Part of a small language model's weights: vocabulary 8192, a variant of Muon for these matrices.
Each number is 500 + 25 x the weight over the matrix's rms, rounded and kept within 0 to 999. Layers, rows and columns count from 0. Numbers have three digits each.

# down: layer 6 MLP down (transposed), 256x96, rms 0.166, rows 34-89, columns 64-95
# gate: layer 6 MLP gate, 256x96, rms 0.274, rows 35-90, columns 64-95
# up: layer 6 MLP up, 256x96, rms 0.299, rows 35-90, columns 64-95
down34:508491460535512491476544529468488502513476510518475540501533526491513473504509484476507511550504
gate35:505505512494502505526500504504500477490521477486519478466484490504501520490483490515475491472500
up35:523472528488504490488502464510530536499456527535466440473508521503525514489511512462510468498500
down35:456542498468512511504484528480491483488516494458497549517471477512458498500522467545486480489509
gate36:463442460534493536503515539483487542515492496522478567489490511454473489488538520480480517462532
up36:465478459450474538521529540502481480492486463493516525500508529489493498563489500495482526471517
down36:463528477486532508491480561509491493528512485503496498515435500474513537486482489491469435456491
gate37:545485476478503490493510488558502499458498506430521473518489488503476470511511556525536471529498
up37:481550485509519489467516499548531505484493494522538516508483540479519496503486529481510472498538
down37:482490473533491574539457491470519494509509549527445424506505481521467476518521468470498461470492
gate38:471531524480519501468494507535476500450468478534529446472497510506524507508498516449495529463486
up38:509480493488470506476486517516457501518487512451511561499441484526523517481514504521511535517517
down38:513477517530485521505508457509472470488491448541552493581482516501485500462531478507467569514508
gate39:483508534459494499500484516501506449487497515468498492465502503511490490494504546500486469478501
up39:479473482522512506509516492502488499475508510465499499511514503489499525492491482514491518507477
down39:505508472487513506490464470510506499525471478565490510507489508491527500545507489512504522485528
gate40:464471489462506481490445544491503502475526495491512462455480495522510521528492514494527491474527
up40:463485458496540495513497534505463480508528524479478502505518510504488470499477503516490492540504
down40:493514517494495494482562526496454455522487474497582499502419457470518519500511552476515471498507
gate41:480463513506482511522483491540512543508493484531530505507496502533492492539502459501509520501507
up41:521540509502551494483555516512473477483501515508489514476509506515518507510521500505483522489513
down41:530501489484487511478482514485478486493503538504504485512522511485489490485519518523505471514485
gate42:471508496485487535480511492502502483491471508517487482495502484520469453513530524512479502501500
up42:574489538486503460498486497494472516506511494500492489514483514461526518494524478526487519487523
down42:503514497477520495494487486524483458491505507479519513486537505518480499509487483477513507486472
gate43:535484482479527485475500526490499452511506501503506474498498498514509514489487514527510528514460
up43:470486484530527494489507481502490547500497482547487495528496522512518492521547502486507491517474
down43:573496486496455526546492503526514488499511492477499532483489481493542516510510510529496502470533
gate44:530509505494508511498485495515481530480527518467473554474552484516508506510459464474480521509472
up44:469498488520515501527496498484477500500477487507508503495471526525529480530500495481494482471503
down44:523484513498509490482494531522518470522536524502470505501549506517488458507492507534498517500483
gate45:515497494504505490500481489513500532474490465509510480509510528497502510496485512492481475508494
up45:480517453474460493502519483487494485520517475511420543528504487521519489516497512470548484503512
down45:490511511530483500524496502504509429561544473534552504513525492500487471475519516495512483465476
gate46:494489513526537496510516570503489474496454488462471517515483523502505515492480501494511483470469
up46:473516506504502497439496496481466500525470466515486473512530496502491461503556489532477517497508
down46:481493507507513491505517474493520496484482505475515539484502491480508520519510498481502494522491
gate47:516508493516462530527500482459515477523487456557482530498474548497501512537508532461515476537467
up47:428471474489549491484557500474512514464444525529533514507526528515492467554500531498512524485539
down47:435467496503518476427559557486455509450488564490518523498533484494499513529509485462532457477438
gate48:506503559470536549498502504538458467469478512450527469536499497487477496514517497521499483478476
up48:526509512449548512503478528497484507487501498505533501502573508509515505451503492530500495484477
down48:480505513475492537529530535498513520510465500442532547533490493505520540516524535471504470476550
gate49:506509514513500476515511496493495536486487494486522454523496480518498514475537488529508496498475
up49:498554475521514516510516510475498516523499514520494499547504496494510510519521488533534537489523
down49:488449502503491503477535494506517530470484520491513513494509477507512480467493485526516494476509
gate50:527524516504476545486508516514497520519455518492545508542498489471487543540497515518496510523471
up50:509552514495484527511473505483511480486548523505482523482517476484554478517497472481495505493523
down50:526499515488527484463529461503493517498474518473535463548518497509464540469515530515496543465487
gate51:541487533514492518490498505464484527465483494500499507510507509471558502531445518482517519536529
up51:504528501461516520488498501450512512519521529485495508500516529510511502487481510487529470494491
down51:476498538478484483516546538498518523480499447551494496505543492462511492503489489495484485509490
gate52:484528496478513471459520525559504503540494513494490467535511468509483501546513517483473531495515
up52:498457507479583492492501496539501501510511494506527485512519462524513524501506485495485559497460
down52:477457508486528513497501543473484473467491512529492522541523487495505513537542464499511523539475
gate53:523473488488514484484491557469493518469462492496485504502521503488474497495480530528525514548506
up53:522509480529487494472501515504488459469497480482494542525486510515512528486499496495517517516541
down53:508516493492477517508507520496519542467526540475522498492516499501486487492477481514528524506468
gate54:490486505509484488519519488499451482501491465521512587532486542546580508488524525486477506488534
up54:534518514454478460520496458527444498525517452498487528471488472522460544572498523560519489467482
down54:508483501488520492533528521467480516513494476492457527526579489470526545524498494485507484523497
gate55:497503522518458473477520510482496504477480515485529549480489509480489506514499527533496523476520
up55:504488483532478524489471484515527496519519524493478515541498528495544499494477482494486492528504
down55:466521509496491455496518504485490504498509515482488484492505492495504507505441509526500510503493
gate56:483510536483485509494499478482450513495524473495473506538521468496505515474504474501487507459513
up56:514494471501484505515495497529512514506478511512504490493464493493516512519504509532495529480484
down56:509525515506484492491502494481487497471528468506480502504533487486502506468502472492479485500500
gate57:498494488508516499506481515495533506514481522506522514456498509434521484513486519488509469473476
up57:459504493525530521481456510529516526509497500493482540475465499452465494510429530501450524490458
down57:503495461514524495529494528501502534498497463488472484501490498493516502482488501494513471466491
gate58:516517492477494468531497477536469528462510485520541492471453510511504459478496508510505529503486
up58:481491527483447513510530507497521496488505509458523484482524526468527512482523449485472511456475
down58:487466536461562516448491516557487469458465492488464490516448504491507473492512517466520516490493
gate59:460494500483486510473395493515530474555452437506558529552465622526508518507450532526486444474517
up59:489510493433516507478477576488540429477489432439547487510476552560519532477484439500468475475532
down59:496501484475515521507478511529515503528527492512541530555499537503549516478456520477539376475517
gate60:475512484506482495528470502484495493554527496539475472500513489474522498494520491519447517520499
up60:543480513479532533511507485483544480462462510514481467473498503464464537494467521518500474529451
down60:480488462494477516485500505460463502466528539568461511487521514473520545528528538477460531500484
gate61:484506536520498495534448459492534548490532556473520485497510496516508485482496496459495472514516
up61:482500489509434475493452535542508470498506519517480535511461546516507475509517516458525478485484
down61:492517510504493530521521524495519485487503548506501510519525519483466485495486496481538513510472
gate62:522495497503494463520506502534508548521499467497557518479513515511519474486505538487525513454474
up62:448512453477499496499491460496526455473523549516475495487492466473511483498497483512520439519484
down62:504499494539517484498461476523486463499523499541489501494517470502456483525560516547516498494474
gate63:475491525468496534531506492507521460504552523496535508493491510484514525462470532467492461466434
up63:511494480492504488502489534512534514482473498506524509537526508486530515523493510505531498507562
down63:516485503534480522507496464528515469479523463495539490535491513467519507471506502513489495512438
gate64:539493495469504490489479480499495514495521485510513448498514519485481462524486483511490477492537
up64:501506507481473511513453509502489504490539526478488519531497523479512464501523494496498497527545
down64:529506492509515454500493478520527500518466507547528505470505498511479500509515536503484484507502
gate65:569476472478484533467510473505529490480515511492488511527520527509517550509501474481493504520538
up65:516501537510485480487491483498508469509512530460527485502520447497501500513503477497516523524488
down65:546510494542475466503422471515479498460542476486502467500473494480536468505530567491529481517459
gate66:497468501502505487484482534595529515464529517475497481488478471507509485505483504512481514490479
up66:519482521503530534468498542554522490456552527491535514553525483539510509524470478500481517477459
down66:420509491530511516544537498472490525489520497481538501486521492511517469570461470511482543511529
gate67:509495529519501515477502510464478542488496499509492470486456547532522510476527465486482502484514
up67:504490550514499539490486481485491553504496499494523484519482501532506474492538512503460495486516
down67:512467455485506507510513515487509481518510512480513516496525471476502498508520533519504517494467
gate68:493468488478478524486498506447510526504514506509489462494501460482483470514534507482523481493478
up68:479503488510490492492477528514504495502506509512506553488465498526492497545505518499511517503518
down68:511492521473497532485535476468499515483482495507487457493514476502498483484477492501493487476474
gate69:489511490526488484508521481524508503530517493516499494481468530513459493503534487475482521508459
up69:482493492483539509500496489525533450511515517498519498483513468482487494505470477490511502526486
down69:461501514484473538488475503497510508440555510474511512484504479515501512493507475509518460490490
gate70:531506508507512486548504533487520463487468524510498529520509515492543503489497511454478486457542
up70:505518469442522474466497476463506501502496512533539460507549506517525500479475499470482493518461
down70:488495486478506554482494497504450462469529468498526474516504520500500452457484547503538540524503
gate71:501485506494435468504488512507526552544529509515523514478514546500474534475460508482541491521496
up71:492507496478520444490525499502484492450514514501499492548501501519489463516513509519459499550515
down71:538492524477494496495499504495511486500545542473481516498475479486502487525538458514508526494486
gate72:515517527541504499427501531535493522518501471515508540518480502481521503501520516556535497528480
up72:479481502506481477495545529535533529500489499547493479507508451491525473508536430519510452512515
down72:448476496482507482532549545488511538486497467487515493502515530479515511472514545536435486473484
gate73:487530458477468477484459509482515485531456471505501517524477557512518517464483458502457506457531
up73:451541501433480518499463511459484443550483446495509524480478565525496503483446530521479469471540
down73:484470484480518513512503499553521522528515503493532490496507540487524532500476510520519435486473
gate74:511495453447452514525498496492451507508468525497496542528492511518505530492505508501507507493507
up74:497499513511508488536521508552484462458526521491505510473483473446533498462511497491465490528493
down74:520521476522537510436509485469493469492465468530496478530538518443491485494506496507463478474496
gate75:461515450473494521502502505473547502506512478522508522487517540535481508514527522501496514516536
up75:511501478476540497511496489518514472465517500489460483507473470481488506509472469482532479542502
down75:516487507485480508498493514507481524537484475492497483502474549467488512483483492511509486522550
gate76:452515497550479466509493551502491516515524485544495545536475466530542466500516520498537519519517
up76:456473493509483479484522516488507524478501468475491499546500505498515435483488504535550540543486
down76:516511478442499488461486522506479499445510527472503489480530524519489500483483460471502449494487
gate77:500499514541497502507479468494484538563486493528484504490467474460530463520522496468511470511488
up77:558485499499462513519507488529527517490529457499505492470531516507506477466469502520531498466522
down77:478467504485524475507503522504477457503447512506490477516524516513463476470517492501485458466470
gate78:523499527513473499505516483479456465476526521480465532464500519507490496500475492507491522489510
up78:538518532563451476470512532509525521491512487491507453492535524514496455453514471493518520544503
down78:495465480484512508473514498480497455455515590518493487451488505526438460536502481472510484447473
gate79:518494533474531509481526491491478517537450540505528495498481506520486479501473447527504472474518
up79:482522484508502494499501484498488536525471511498499487508525528520490528513501495460473515506465
down79:482497480525496494471495486500491496446480535496448508508526460484501492496520515482466512524487
gate80:518502483487481488493517488456477518462504497523493487503480512502453516505526506492465531496491
up80:508525486483498496516481481518522531495512489521466509495498541483525477508470508502523534500477
down80:514479521526519443489518510486500514491508493472501530510477461502499448502508485513484466499513
gate81:503462497489507550473491492518476453488434456502551558509513491525520462525551508538503488480479
up81:492505526459484559433507526528505483497467468516521522496512511495479494510527473520453478483483
down81:517488525503494475508552511491471462447500470539533476493519515499490506486476571508510518561514
gate82:499520510498526489521507502528503476498496518509491509508494505518513491480512511517500456513484
up82:513509506499505498507470479506475499508498482509476488492512510448503494507477484500497516464535
down82:490493490511492505518525501503499516489499490507492518501481516554507499477500521506492486518476
gate83:491512468476449515477503485487512509480509495473488474521509452509472487479479488545465491497507
up83:508512517520500482512482506490493514469480516506514504466526513502487507530553489500509490503536
down83:507493482518515515498511497504481478491508466505475499530486479534490488476468522496481487485501
gate84:492519469503498508469473453445540478506537497536492483524516511523540496525503505466510515491520
up84:483527500467521534508506556536482523458484527499480442507512526505474485521491470528471501519506
down84:544500536527509487517514509480515471510459501501532516532554468522508463531507495499465484519490
gate85:481509535514480505523479481513476528501431477502520505499556477521507482488535513446494509538481
up85:514483486510514506541513504497446516549519511485531486511579481499479544507516506525499494485481
down85:509494503492531527476549521434499475526533488507449536491509454541471524471502481493506493500485
gate86:488482504482504503451519478477536487480496498476524483507467493507510482483545496502500492525514
up86:476503511549529491493521495526469481525497494525491496492478501515490502497500481479492483456502
down86:505514478497511500513481510512484489528492527523512497498504504473496499522492518495494544511496
gate87:483522481501517509500504502511524518507484478477573589458493506519446537490522492511509499507491
up87:483510516493510553467467507516491495533528540486462494535551481517476515521462458488478547427480
down87:484498450532454534482486494466504494517503497504533476496508503518480542491488522465484487483491
gate88:489468520565549556505485510552507521485490520545548488508509486507471524480495471513495480511466
up88:541480481514576509486489483520455508484469521531489457467492512521491461500493490488554479432506
down88:531511493491498515517456521505528523436452480545450472481526530477480457504488503492519460495505
gate89:482489495546538453497440517485503527504508536507492525505507500513523451517493566501513503459475
up89:494471501496513517500509521471500511536550450503460536494471521501525512504481478528482508489470
down89:540527497487517570511521477457457484489513490525563478553474496493483504466492476523503536503487
gate90:516516479491510534498525505512515493480531469483510519467492473459518492507520511506484489484506
up90:496511500533496458497507510503461497507469518513493524488465521518557506473515503499475530519484